Part of a small language model's weights.
Size: 19 layers, width 128, vocabulary 4096.
Each number is 128 + 32 x the weight over its row's rms, rounded and kept within 0 to 255. Layers, rows and columns count from 0. Numbers have three digits each. The size before them is the row's rms in percent of the matrix's.

# down: layer 15 MLP down (transposed), 768x128, rms 0.0723, rows 652-751, columns 64-127
# up: layer 15 MLP up, 768x128, rms 0.0751, rows 653-752, columns 64-127
down652 085:177143119113161202155119132109123165082156109208142119079156149134105120131152187137127102143120194134177091168113115074120099101169115111119078092195129099133157137116168084146112135149148130
up653 096:139084124143115150137160140152144129065075127170100102094121121179086113167097111139133076152114069134120120129175111116178115154131132145080083052113094083111145070094147079200118139159054120
down653 093:091128091156121085106150052124128118109142170150201102178171137090097116136152068119195089112100121142118185117130122151179140127107091154109165173120156144087213170123147197079149083102182135
up654 087:196151107129128161119143126111145150124109050083129128077095044111135154133140114163143085102137098145192220154156089158122142175161151115101130071090129136148120135151080107130139200127163098
down654 089:122150088184131112154080176185144094152090188103155153122142144145171109113106155100092125124163142124104145109175150101152180079120160103119077077094116100075147133136133123108123086114139167
up655 096:110096086123140139119190142193080114104143141089156119197152164126148127169120142142140136123129094124116150171128165123143154072166116145097120081122114130118139198141111137159172110125107108
down655 094:140139092083163158135118155093141094132102136191103106154143114163160103114137057126126049100076117119163162099135082096158116168152109131101108113134131112076204094081108151133126115168156128
up656 099:119125106139097126140111139078096088160135179067154148192167125110169134134144114181146150163134132183115107127100167119118132127121152145211183110160069117160105116150102154192145131107134129
down656 100:109119136135155126103126137082149147179160139132148147091150107175147169169124145163160185135123137136163066124126213149113198071124092142153128151112152135098143117105145134104129133082179151
up657 098:144057103180094115152171085138110144173088094153158100152101142164101153149056134123167117147128091150134129104109176167158105120166170146126150154096161110164094073100141052139121150118076128
down657 102:169123104109152113121094133078090120139131118086113102110072126130101136151136188145106189137165140129147169144142157121113101072128077162090091123151065147176131172129152206120180061088190131
up658 099:095102129119130084156113124174115106151156076146111124167126136106159139133152157161146109121166096139142112093091087184113120195143133108143154127096140103147120134137109084132162114152039126
down658 097:223090117034107131125113179114130182126200124135111121153162113116115137121183102096140049132085164137147126139093116144120111185164110150089124086192160089168170118106084158147172132141117166
up659 099:098088138085157130107139144143154141143114171192147123143139101227099143129130153183098160104126165119125113136081151070155069123147169157157151155144103114137085151123100117122116171126062099
down659 100:144110102168144144160130129140152135125112186061119164131080147144140173074121125149119173143171169147087122142143152101128104131141116097144096200086073148108074100149139135119121130149086145
up660 107:111133163129092127165152106137152118100081110086158127139152173116153141086110151162145175146197040111109119134131101097152091105109152117135128082062142127095105185088127087169121185092046153
down660 100:178160169156100092185073130073142111113102128068122179118103110092188182071115131131186097143088105106051122227098117113146110095138110126125173099152154109171190181100103084095164126122133168
up661 107:169124191186075029135177154111141061114168129138182160140153100096091099105122135160098080098103126163157132137091113156171141141095150156186126127133146134122110122081122126145104140150132138
down661 110:149155115158091110147078122136094117121174157102127179122119178186129122138183109115091132153083139100137127110143111135089175144164139148139121142154148176108151163128107092182137055117128049
up662 102:120105137082144124138163180132133149194058081100105160162182137092124145155132022123143089184187104119122160139124112146132077154155120117099117077097163166114103129152166111171107141063127120
down662 099:127124126116119152193202096137138150134121138158096136143060195124133130132125067092106139136093198149135091139186151192127132114103155137123074147085146190122049156115195116128122122142142089
up663 096:086124106081185085050172139157145140134141125133113080096186128100089137098087122189147103138138103163096163185131209071110146179157157169131134145158129134172130111114099140113072107166146131
down663 097:143158178178090128203110106136152140143114126201158211097105143132130173134114099138062164063165119149105137109135122113100182089118089133102100094091122137111137158111166123121159088155135196
up664 102:126131129108135114148159118108154151126088079131117082094192114150121160119141102173110149176104081122104113069081124105158042123166145164111089104182131114124116141089117101136134138153097113
down664 100:063132101121143138170120140163109136096101124163114085116098146125142083098136131118145150147121129184101133100154123134158122092111089131157079114108104138159134111105207195142051197131154107
up665 090:149067080150078025125108123150156161097124057186125129107089141107133135073128091143091138099141139125167147164133093125123092186095165190098145086078068135098093123113178153104152145128155133
down665 095:120082125160141207108192138178101179115155163100119111086074181204146139105119117135168170144099154118138101073073139150110117111106118091130083110102167177148090106112177105147131165142117105
up666 110:129102138140137083114130099153100111171125154094148142102217125102099135143125073081118123124120150154076119119081196118114155110108156106101062174158131108150089131065142125102088121131151110
down666 111:117092173105082110130095130145067114088103081113185150107143150110121165087157139116138120082136151127138178163107109136120093041077140200131164115135117045135073139086104105121116094123157153
up667 093:187093109102098061114105145150149115146141079085120112123126167136093092115083116111092111106060133102142139113118099101141044163127136088131146113083095112156130205113078100127111162156117146
down667 097:117137144099154093175127089163141152123124113125114148160122110131134104074121088117144109127112109133150096186151078130137127181143166122134168162147129122090226180151122126094200161104100129
up668 098:137114072162060121147111105131117104080107111115187068132169105177078122128081140102140126157154127112159131093154122128151134084101175143113156071153170125193135116184129125154082141093116168
down668 099:156103154170132139145145103086133172143175150059109137147104123138129130086120090165060120145140077161169115090155085057120172170124141060141171142111184108097189214183132125137068133101107110
up669 103:185124135095067142144171104138070149158083141162062111165146092095147124091130099124048119079139104126139125134166171068111118126152128044145201157155164067114073086116160130102140124094132127
down669 109:093138138157082163133097124112147110189145121075130110086152095136078193121127125146156108150083119098112123108143118114102179088125106075099133155103129095140044115103149000154162079155117123
up670 097:145080125187128151096132107148154131121132101157136146153144135166084093103130143117138093168141149099141171148146109152170037105154167195175111112172155139146113156092078034155111133117092114
down670 096:181120135192122074112095140141152114140153181136140127154168122123106108094101134089162177125126136149140093132098102025140139158119130139125152098124110128084148123144128115136119057110062154
up671 095:202142160078097144132089104175118113106153125104099119165129147102062158165120180100095120104130114126154120095160107097170085097159178169167176134142086116148118180104172144152051144148155108
down671 097:169090114164129136084183159131123149189096105116088107182110126152159133149127123104152156113069130133122125099199128115126207142168123107110157148196107128110187159168113149137078175122169201
up672 106:174129187142089186103160118148135132104075163134094089132161050118089141111155095184137144171202141128119090108124170116143114123200153171180164111129129157137091161100073130149121161141074148
down672 107:131147139124107123129197191157076081157137099172186136081132160093112091071152207148149140120111177111104104154199183124114100118172132146167091099149056117134083169086141109135162122138118081
up673 105:139115179110155062087124132166183161131070104157108118125141129128122192175071164133111118116124076134171151075136155086086081079131138096181115116129163148138106174065127149108085128166094169
down673 103:082107131142110145157123101118109046066112145079154149163164147109104128108113121138119166111103110134104118133138125084127177166134107172119104144092120063098157105124123144078178177170085116
up674 098:113106161127098130174223136112036127137083138086188094139141144116101105097127162079130139211158117156140130093127154090141153124184113129146199093134127119159081125103132113160152161135112164
down674 101:144064148126169161164120121123101145106143114114156136161169110180109163111102122154114100140140133177119135175144163151078110111087086142130131131114149144078047131098131088096171134169117139
up675 093:165061126157101106150175122120180149119146083121109092154138145088151109087116075105128123137097102117131198093122155107160142130154206200115116145179156098147138103101087111095101115117133159
down675 094:154129078171148145120134126209136155124104096134113158166065108156164120139092130097146134151102075126150108085151101082113106104117185109188192151129131096172255155113112162164135149116088122
up676 117:173124164134125098122148143106097069084158110080133113133136054127150138101162166173122142116160084115064121094136116151126087081177146095100146051103098143143103157067172131171135208148136148
down676 119:134119079142162113124136114116110162131165140158080105161105091077154145188137183149164163108089127121138170161105103149090090102099100085153117070107123121099084137118152172162056172113114124
up677 091:113096072154139114117122076157127114177139120205126153095162177175083137098100140136178088133181067123137133149135136092120080084080185167153120157142075147107083194082111119135139113114129139
down677 090:127107171103139163150153131109102104202107119104106199140072108091126201167159123098123116151167172125134125169124119141133154191113156085128110149144152057079165106179115144151149112090132110
up678 080:178050151186163109070127110131144082178083162135166097079137088138088133155136093130091083097209135170163151138155172153110151112128153126144137034134115127124110159078148158085145133129104131
down678 077:113123118095100097183089128154112180099187151124097196174100149096138165104130161164129165091095135104111116085086122173144086092108170153078103162107129154070181108146135117170142116116147094
up679 073:139094067143085102160223111115113129167133169143158145151151089178134140165099087104113106093121087178119170061125136113190140129140138108133154069094116085118106152113082117177096120139089091
down679 072:151074123120118060124187128138177153155117126127126128123190107099094165095140171116091096177129095102121140158176116125155159201110098138164083158145127060143097089182130058142141090101175134
up680 094:069175105130189123130142159093148157098117147160150121179082166207116106093149089118093186141124157167119142124150115096148136192154165102129118156115110128118092079109160125085136136137155113
down680 096:128143089166072142091157148102137060133126096120115118111157086131109124125111126169185094129194150071140107178105093141091096174131108078161074172155137172113144151151111146130164103084124106
up681 101:111141094109142140090106105139147076141147134092120155128148125161094135187151101079114094130131161133153122084148178129166089113113219130097199133151165131105097165133104121177140118135141157
down681 102:160203134114089177184128099172135111143159172100157128121127133145131105157145096100134165165139138083102085101178168137142121103052174082062174166106096192138098074129141137100130115183105144
up682 109:126133093160141107155170100145156140113153096174114149107098099118163081135136094110118145198109130142144167144144139116154086196158199104114159109062133125167128141090129098081165150158109128
down682 108:098138032158132188121170107150127158114146096169194192102122125118158106137101094090154131072146162126185132139149128140184083151124101147191143132137156150105171169150163144091148121111090141
up683 098:081097158146156142146118118133139123146156104093128086130105112184078157172146172101132137146067142148109110063181100115094120098068116164123136151076082129111060105095099078166118137126145155
down683 103:111071097132141183118118168153163122145137067146126112094097073131140112178114119080098119142078137184157110119099129084168073165147167168108143091129067118106107151092096183125155175135121109
up684 120:086116162180150123058146130147120134167101151140151086111156122170075114173137137093095132156137113129115102118134186032160107116137168121201116144144134110182105157099158142102116166144125184
down684 113:141088089099123148103113155179155170077141162094184132149133127108115193175181161075154132132187159148137147173157123170131181138061139149122103095142125131134048135108144150139150060128145100
up685 102:174145105121125100118132123107031095126111119092090117142137129146136139150081071176158126184118097172206143131145163113167136156165149149181114136172148125074121073151159158127079126192097093
down685 103:114081117179138131111146116106150139112079137161226152099186098091088178129123106131119115092130070123094152151125085185109131123123081144132102112118094126108225167120139109115159128065104155
up686 087:145114157154146081113118129157117050116127101158161123154132141138094125152151111111098109176203109151146134135175102103166112042137143152154137171140120151135071146129176156048121180137117148
down686 088:157114155128180122111128152087156145124139151131184160173158124155172147034103160152157116227123156194152099122180093121153115130177094122113193158094129155108120093134118131051109177129116102
up687 107:160092166132143084110155144151079139161133126161107114114187125089183132089114172132141116116117150151152066068143057143175098152103166110130129146134187130148100188167145120148100134157111149
down687 117:120133175161186144136126104120077120183122101152128079092133200199129122106168127105132143111126142064118159105197093192085143106176108122143117087136141175168108137109122081080129159144150145
up688 092:182172191136099099163126145178133102140114072158126128173118111102129076091082130109091068079150128154093239101083125121120083094075138133178159170116112120111102091153116141125114125135118136
down688 097:090092138157128170151152088105181209139130164165055112144122084107139139168115141127141152158166151139193154099082177142116095147061119126144116064210099110076128108150122146133110088119117150
up689 087:153128196074160175119118120104110100159106100082149132163123144121131168172180170154080143141131152137105119111187086090176094120194131169190166120186129136133089094140071110120148139151116196
down689 088:170182059164081120115090168117158157168201099119116124147125140159152101160082111137106161173108120138150142118111115173157108116116139166178058110108119125119172153144144057110145122129129076
up690 099:126134132123094115103169162194099066082190114193110174112177159091120146188129109111131129138133104175166159097183161096125067097153151124096167125161139110111140112097104087159090120127142149
down690 101:084099182134115077097168148147072164118128149147141181150149150116061231144152142167095134119109138159121168125149081135127156104100126134134139157136167139061192123120115145087056169117102131
up691 117:098163113116182159173132137161121135135105116136149124129108091084109124079141124128105095166121131117132124082176155116131145178153153170165186159108120126127075100143090078086060174150136156
down691 111:161170085146124084154156077146160115139173153104125107151098164113133141118098047134137131179089140127171137099139079111148155121104125124122131073104116053091094154136123121173167082212096115
up692 083:135134138181163132084123155200135169103125085124126106170106177118088119132088073124052156104126094125117163164118114078169133171050136092137135170170106110161070098046094171151155143161129163
down692 076:133104170113170137143139132123161082165161125073112110134151103132103173116130163126108073243099170130157094144155129173133106156116139108085080145139129137149097127152148097136116116174123102
up693 103:136069128146157088149178102107075158201177092141132143150170117131123174161056113100199057137165090129131111088182118097213107123103120146161160072127112112183122103131146136113163188115143165
down693 106:165127142137152084149088136073112180136149134136120157139091158127112133206112123145161088139188097148106164154174080099098152110079112097055148072142154120069195136153141102102193145114130133
up694 109:146139120156113164192132117152162137096133068141099148096137063158102125185151176138113134171105099166132116091101123104179068109146161103147143150141132165178097115143062097099106190138116154
down694 108:085096114172100134074087114152123137174101106115147107113066166099133169134092138102160183192102132111156168121112171105088155189162084119094130172085116194166124187102127156103123128169119106
up695 096:136102181111084153131130138115105106182118106088094139137111081158135094178117112095133125162074087153088129116132116119153140134083091164167162097089097092118113149101128102122089156097135121
down695 100:164138091165109130116119118118166134157110133120137148130097154164149130149113152129097171136133187109123095183083068136104185122123037085163082157163082117137061118116193086115090096135126131
up696 111:121142084187106136092152115156134085180104134124071169107111126147102105129096122112107077197138107138101094122091130133100122100146192185072117067143166123148117118159110016181120154171146163
down696 105:150129114137152185138129161158179108161148166099148131148179175100060139107114106140115168177133152107159180149146095025217105113145137140131176154118138163120133048132136118110134138138137157
up697 078:171081073096115145140181149124173142113149115161174166094138090090163100101104118116096109124187120134157113132131098137158163114107103149126086114123170171110113107174158127138065122111115130
down697 084:095124123137098161155166144139188096185136124141160153087055132178150172155162163136140103129107117155139135144128126151150151125111084157164152161117107034090134077094138110134079102112120146
up698 106:094118106172122159114130107146163089180151050112156133187160117157127098184095110164107165109135107131150133114101157156121114087097150148154135075109165089180119167152103124168086144091087189
down698 108:169110084136127087154119102082186138153177082074148173143124168147141114181163133145133176195123125083078142109074150113118144086098072158187133078127171127136150190124120113164084090110160160
up699 129:157094146158031085107146177115090121112075125146121143142186128121177126165163149128146106158112148255141140095137065128177132099124154128114142107107111096155111167119087127127168128149130124
down699 126:147162113148158168105097075148095157135135142064119089152138165131083145057164155093203118111144157132118064158137104095074117157113138109157111143155118114137138178129178084084092115072140155
up700 091:118161188129092138129095180089114111080111077152140131169132144149072100158132143195090107109063103204100131127109134138089111186129137155174133092097199126105112151144133059098126094109103170
down700 089:142117117108119088103106099167164147065176079119163184097134129144140084116121107160185199144070123138124068140147075122119085153135060164128174081084137114150074092158137125083177122130133148
up701 085:135094081098123149197144178095117128115141142155131136099145084129145142120089159213079193151118109129098095132153125040157143148180133159158107133142078107144115118118145149117152116185132145
down701 087:095146135156131098094171135162080054118167219099141162114112115148136145120144092070103187113099177160123107090166086083113148124085083135164140162098123111144188083167147210128138099138150081
up702 103:126157161128128088154154196170098096151079097084186106104136098113107088113092137115083110169162094160105126071128081143088158085135154194144097085136171116118131143094110151123101108165105172
down702 100:160156135136123077174143124174132145130078078123177068132106132154151050080096097125070111130142100096169139188127088164087146113117144129096103097160133107194177124074109131126099060173108133
up703 090:095132145061128103105140170155118158173125094166150148175093124137068098143134136091087149088161120124146128127108154051149114126192105142147197109093070148121134097143065106105112152094078141
down703 087:096067136138072122101145105137087132127125124101158159085129119090103095143095087091104116129116198126091135115105142080092142089089120119143139200071081164114197074118074152055137133107133109
up704 099:124163182132113037073154175110134139160108105086143066129123130160184147108160155143115122115164091113069150138134095132088121164145148087163166131094132145124112158114065138103104122093116178
down704 103:170137126135123173106132119164121106129128149134146140094155046150102127124077205144128082108166180085098152167055122138149147118081074122145130129104098102133103090089118187123169113090164169
up705 090:130104126076178140073134109174179170144060126161145148097118129096176086139079141071107161114173114142111158057126119061121116173074160161196130138090159083139102125137125178101115110152108162
down705 090:174109188076143115103134152105147124113137125097154128085076149156099226159203068149107117170155192120130095138131101164159160121098068073182156145114192129109167146157188136140106156102163094
up706 099:172087080136119094129185163175129107129173122159142142130101172146131129131117134107145080121174132138155162118097099139225117074091214150131190120122159088093110080070147127160063139142129106
down706 095:149103101063199091130107089115102191173121098072112106104141163160091100139156088129063047179093104165152118165162108117088082080139123147143142126090147166146081107122148084196129107141170109
up707 096:128066091109134115146110178140169119137090103098159083176149198150140155102128109136138112143189109129124181134097118047140125160098123140151140139092184101099125157092164141092160136099092111
down707 096:132112191114102050124136151103147147127068121107098152127158118110111166114150145131174124190095135124063150150086134114100127119150095129157169148129186096110255139076097077132136153082107151
up708 096:098178145158092149146124157094138163108176101142134126145141129074084098132030097113081087177121075137111093075092149142128081106096125093130184083098129105184128136118092054126086130075081136
down708 095:166145135151170115141121153119154153116093126139095104153174107122127085108156135037100123127170087157082094176197116121119094167197062138144172104116097117157130107170138112120133105128141147
up709 106:134135122180138071126165152146066123141110192139105117178124142132093055129091128112119165148112174149161156140152151138120129164165174087118156154134066095124093080086126178093072145146164116
down709 110:106142134109136146109106147070080112187137098165139123120089136057133141109118140143131144111116139152148145140152127164146097089143064042095104166121086120099096099134158192149097122063086135
up710 096:061133146088187125108125176105125122184082123093168081151128123159096119132121116164141118143112164119127100117098141123091137142141145070101154107103112088125080193124146124164085117174083142
down710 094:170145115190137114121094125202103097105142105105145195109154105170148144106111087113156119155145102102170079149145086097125142209062089057142155191113143061141104102103076145133135117114120131
up711 109:105128163170148110073183147204075130150135124143164129171157145173073082122134128143100059146212089138097149160135131124135108192122169165122109102158123088119097177154139165172135203118155097
down711 109:106082148153071120152135099116114158151133143178119183112168118160125099116100096199090150083159090146112080102146108086109105194167137118097146091126103124147073092113108115169114067164160130
up712 107:139150174145095110136156194139113113124149101164171077181132096148082092141062075128108113108084091158071126118096146144193164150161154160129118078123152093112134139148142045135128181122074140
down712 108:121160117170112141100108151136088086136156164086158100108140093163112057189139164148122130097073099133095094092132122173150161170133102177128130078098133057166158087137140138166135121129092173
up713 089:196115098117131117110161122156156129120118112199202064138118080114095128107166168139173095085123103139102152138138129124119165100139145117129063129099112105089101168117175054126140158098108090
down713 094:148076137109153170156119129119142119181135122093123157102127188096125141155120096142143166153135135113152169079098109101119087126105093162127155092151086118197144116128118153147146061128146178
up714 109:075154080110089091115149092180114095114131165131182118133101123117105158139100124159119125180106142146082094120107165137108094084099170131197153127144118098134094111107131088183077129097132203
down714 109:129153077073168136163131108102155155114186131165133162162132067128071117139101113091142114138126159100137113123113153145040114176145104142158098113152160113119126140112174068149076164130186105
up715 090:118156112109133151118137114107134117177114126119091146171131121182124127069138110106090131108135122169070132137127130129176098092146135102134116138119059120113117196116077179166183187133137113
down715 093:097074100125079097204109096108135132111117099193147095141089155138111127113100100078090122141083108132011083099085103098145124164117103108162151144099125148096164122146116168115075107103159128
up716 089:090149125137133137095114097108095114182111121132121136148133130135041128202146161197163163216144128170096219124076102163155110136134163061163163121073108109134077083163130149140133119183135158
down716 098:147153128112131134139120070149093120143153126132143120098143058185113120146173113187123159164162087112145129122088129094112156116139153078112150164107095135128118194155103168082146101185134141
up717 096:194069112161122099140125113120191187117157110157177102117074166123105103151124104110105152202194118117124160061175061152101164121116164129117164149107164123090101113097101142191100139135078106
down717 094:169110122148220121113131198058133171136100142091131080127100139131121121153201132150146101156057176074187120108139091131132149102095133091100167106169147170112089131177152189162079095064141140
up718 109:102119109144139109124144133182172106178061135124113069105191177104118152052133087080081119104163165108105168084098195084097154109155135167109127120163105116190129125120150111111087133165136138
down718 107:108144168136108142120129070106118099179067129072123150154135088094105117128128182130144138148089156037146085191106148160086123155150094127086148111092087120120106079167054142183133093173172110
up719 085:127147138123159101110142196120154090103129078065071107103121120154133090107149116141117172100126145138118124147113144148182107180152177107123080058096112137098096144115195126179150158154122129
down719 092:089167061128118144146116082139180097139112103134116182088136112129211099133142107119175166115116140206129139155210163137144092137154106159097139147087127085150207159173110127083157104074112184
up720 103:050142166076151141118138098132134140155134054129178130214145167134107156075132092225103145093114092145119151131142076111139080156161185126133170092095105091106106122093096113131149189103067126
down720 110:096121078209168142161084142169078102088191094118122123113154116198103147143167101128149149113168091128134087140213112128100141109152141119114140105128122187136079140174158190103204168135131126
up721 085:062125193121175178155110092158073131159132098116186135214181159142157170113157116187066092108164104137140131122131122078158119095128147138139130124149104115156107148140075126106147133175047092
down721 084:126155049137123062133164154138150127069196103132077159111057107171123081150165060049135151172119121145076085148142111078084123181100128126128086147114111065150165118113136081142118098166105113
up722 078:119082142123051099159155104210145098094127073114162149196088182121143099185119195163137132095173118127139079152098117162108207076152166180121165092086170144133102100105147102116094124111103133
down722 083:171116068122123140073098112113184130117158122125148120148178139110121165172123196104124128113147102118092102170125173151135102158123131135138091129175114094129132090073157083175131126104155107
up723 104:094139145067106122096156149172189112202142140136085170111198140138117130132120153110112093148145122171079177165097120070142120131199161109134131083126151154140115157125175126114151150085143115
down723 106:120165133145146127113183092134129115125114086160164169104172146149126117130114078141233121099090074104059152185124108109135139113098156124163117122097126122158125112140107170114116124153124069
up724 100:098120076187122082130153147123070121122089131150122107072101119150139103142119140126123136117179076166134121063135169122154104099160156140130178098106136139099105153216096127150111114146143127
down724 100:071154143109124140131155154148114161132119114174094131138106095125134104098116086139131122127193106133114118147137172055099132122153128204136149128049109105075035168103133097157167096167084105
up725 081:158096103157152127088162135130120110170112163136166095123125092149142146123149165080097112160123154129146141065146156125136083111089103136124109135144125105182114147046139141181098109086143159
down725 085:193159057128115117146173107143200071140135139109139199052129076115132057131060098100088099120114151093170086178174100105074127139147120097173100107146112101139177147126116106067148087097122125
up726 099:124152159099147098097110137187140149127145075138161117147132075107112073094160126118167099088106101159123145069120170179197138090173155170155172137112121118106129169157174096141080138134125119
down726 097:167109157106139138090155102147171095116091134111144065081097149120119092178160109088142090100202210108170167111120117090158112146130163149101169138090087177139121133123180165130142137125137105
up727 096:160110176090117095126140095121104087136159092107116114143118142134133119099167072136130105179215117125134149180083104060097105137190154125119128089111101144126116172105153115135106111097128154
down727 094:120165109167156113139116104137149176116176174144136148141131168090119106111174169128090110149152122077147147129159204089133176162105094143134085143099093133169121078121148130134072094156171119
up728 091:156100144117165080116116131214172107139146082147090118097126056191115176106106146100160146118155080136146132063171133120118112112134103129115142077148096095153121178112142131131106108138154144
down728 089:192169118212081131119157144108122073111122139142184177125094127112122121135119118101147119125163148113153199164161112117115128144198090151146146047107064184108209128134169106088127122161142089
up729 096:182149147130125091092180123131092063166121130203144130125119109146117132128144152148077089102180052132159130169118104161162155152176120120153111163119122057099104121153189142196122130167140120
down729 094:098103145078155139122145138175114095129059126106102188121200179097088129158137102115108116130148107120136127081118099112150094120151139152154099077130159113143142163129098126116092147155095147
up730 100:167102132174152111092164107111129143122123115084157131135151147108060130173124105145168162097080109199091116138160145140182088163110177132109093131134094146168099190117113052073158174175147119
down730 090:182084098135077136159111143160114068119139117138113158142148086133129124157027101096102166070122133136128081059117163112169059153175117177135098170094112064143102140080140170157162114091146067
up731 110:169173111141101085111186112175085076083101094152087072129123157156067085102134128188146080122082112134131094131099126089155110136162168134124114099111103077117087138179174106126077132105113103
down731 106:058102084171171106119160118136130109158159130088153140156212148142127084142125127096143099150121143114096113118159121061165164134156066145172186138116084117202108171117081132118120124140117122
up732 086:184172094141142147165150121115125035107156166095113156147161192119100183123123177135099129137131094167112122135168081058175112119135132166186099187119117162163114179169077087151146136079083119
down732 085:128112129116114150135093148118122190160074070169094104141116115194148095141145117090101121117198093137119160122150175136109115176089170119121116119153140126147130142120146110132127157138119123
up733 103:180128129134072072112132125134101090173101175122128152117184140145129084112139090131126118145154122133118098110125103083144131146142144142099113168121148116179106156090171122110082174188137101
down733 103:099182077121155175110132121146155152135133198164165098126158160149193172130169100149128154119113114143179144091193162114091085087092141121114142143191113134137095112067131123113134082149160137
up734 092:119142137070108087095130147122195157194096094130087052128123075127146110120074169137103113139098131148152142142132136138122128151136115165091153130130127115127124142144132102106110147054167124
down734 088:132102190123135113140118131147131100160167168126148096171121186089124157147104074133148120126116127087148135132130121100199114184095158103076127122128046113106131128067087127119137108108071105
up735 101:128177089145075073187168098132121153118128147160162096116115108108105144101079131183152111179096149107131108131118121146119164092125152147204144086089119098115101128068167093120120157144118113
down735 103:125101125104118083084198163099106147142105155162118197105184176106159124180078122165106106162090159136159144092132095086142138134114122182080162130124137198092098142144151130077198114125146100
up736 105:126098105108147122178149151164163109222114139118133110140167166147158138096142112175157107167174103125185115101070109053169170099130133113125154143096083127113052172137090121109145159136098138
down736 107:162104129116135162089123128168096120153173077088070131118078187143121129138096099121196194133135095135181148118114124119117143132120198119146113110164107168124058101111194145131187174138098102
up737 090:122156179095115150121143087109123121110131124132125149121207182119097112180092120178079112137123078121120077130160140124072128158208170144130161072070117101123128154165095165099099123127113147
down737 101:154136139110105098120161091141120151122102120110152122125162161142185144073129118120096121105069125104107157135119097131155069137097185125139106124195178094091170098104111175157155190117148179
up738 109:149092160072113109171227104110109114194098116189128144172191194172112123141125168148068134120184126185133151154119162084142166128183141151110156103138092155106106090181142176109111158105105151
down738 105:123105126213133100086217092165094162159145104107122079085159152139115106110156150109084166119151164093168093114107105106136053120083111102127124098115112153097069123143148151102129142189178168
up739 097:100092098172146159150184120159134160089035102125139147174136154116115108078140147140131128173136121147080164120136192159185153131128139082116113126072106125133111121085104149093135145136122115
down739 096:134136105096103169135125141104063129119099089186164077138098135122078108112081094161125107085140084070140047129076103164117093146098127121083101193055098113092092135193146140138115145171138123
up740 089:143155160133132145137135120170111052162151150133148110104218124115136218188139154080050089094152073165155104131149109134151099096150108137231080092137110059136108136139152122126047218130107132
down740 089:149153159057124119101098084154129152084103111135106153155104157156122044120133177127085121161153066136119125086147129138164108154125115145191152116143217139114219125139107116095109071121149116
up741 105:138110158117150121120154074184140106098141138090133136154198105153092141082060079140145133128142138145044221105127118090197160168149158159103113101160175148149126165133079144154161169089128117
down741 103:163115143093088113163115119175133114143114100140165148167156159101129151069127128102152126095130112156161136168162063141079047103101109170113121123098065094146137110157161145153125149158110093
up742 122:176139081091160123136152113146132128103107081104110092122156099139088210156126103105162139168140088153109192156166141114153123110132214125186209178128138160127098097169147135101122098210090134
down742 114:190197109136142100099102093081082121141088120118133127115207159112124111103159094089125059067137137124144114129184148097115073073119094111068166105078085107085113193161134154119187077099078085
up743 105:160115140136148106116168134127085151217159138147164140154123130148139149124107110132207126108185114160124148125173190058100069147115124127135153120126119076156107092173113146173153152100156170
down743 114:146096099124181120148089118092092159168148145142098209175070205153125143177086137125143109088141161141109185144168115051108115134149106094129137141187131078098150147119138108121152142132150144
up744 116:125056129126120108155123109099116125159051062086141165208149085166154122123124126142129127141138107164110161121149131039122085085153141142128110136147170090128090151123076117149077136101063170
down744 111:163151133154135110097132115154136141126162122116085123172207064157160075129177093157153106148144169140119166173099102136126086147140095111176131152143111104091141171160096133143123137222114079
up745 102:084086165164105128099108117173130148090125160167128110095175091152112180154133101139112122165220168205114134175154127132100131140088103145094173081155180125126087163105093080127138143082140176
down745 108:126120103058132093053195131089127178097170140113145102128135147138181156095131125163095121132119159216043105191116103158093148138111074042070133124187125128090095147123114114118121200105146129
up746 111:080154082123130113125126167146118117159130163066132069121200157095151115166145090165091050138104125162104125102100122115158111156140124121091130128136104093117106089140117179163115114082111168
down746 105:111140104056151123153146123089107172092105168099151125087123076087147133172071109158169110108175179089171140156105085109111140093162135060151062101116121128137136145120093098147126069121151171
up747 098:036134201093159113098111203106160099154114109141155139160150088153134137110118174123117121137127111096136197096160150094134094142200109154143171162128114130105115172150086120184169138095108142
down747 099:153067180106148084184188104138124141147107082129151131116093122156166151183124125105111175162097154125106115128143108133113123105063112084175097163171115130060149069120104110122156122109139119
up748 091:146129090067154133172154122137096102100127099099087128180166121128111102088114101136121063124165076099098190157139080153117106143161161114095218173099107143134091110155081123152139186145129145
down748 094:119128121162092140128098093183114121199170139177162094087143151133083118105093188136168174085140121094085133106129161147092142154064145153168142171129103119094113097184145160147121122200164160
up749 099:094151102138083066208173151102153164159050024161105178117146142058140103078065131131109111147135101171154140127107152129142079177216162108161176126098128109124119141185139127134105132086128135
down749 098:058125153104095185146148115100146117092061113108162116088101148091140101161153083156149134093135104162076092130133163163106136184176147101122129147148159110173143155195150055161138027136173116
up750 087:174139130189165148130156176202155149137136115174139139127094107100145077111123140118111117100079103116119141163143173037111097115133122110141114135155126145158081145136140106165105139115169114
down750 091:089163133123136190082140141092172116142135111180169150105089142115135148074097099148085145102113042106167116124092069189131157129118079099078072156137176129127130094076148153187167133074146148
up751 106:113082095113113150086134124200108092137126092126159107151134184110164112102141079114129175156156113194101144067094132050166145110132127117113097076122129120147102125151140098116096118127095170
down751 105:153104047142124116134118123118183097091146094093141182138205191119142153136194131198128140185181148156177096120077124117137168135098149140106150079142141142062072106155108156104102144133117097
up752 104:185068126145103084144140119120129117197116147108063102144172117147145151154112104134166118179136057168119138107127084185108153101156129129122149128131116113156119170109112083147153203094109096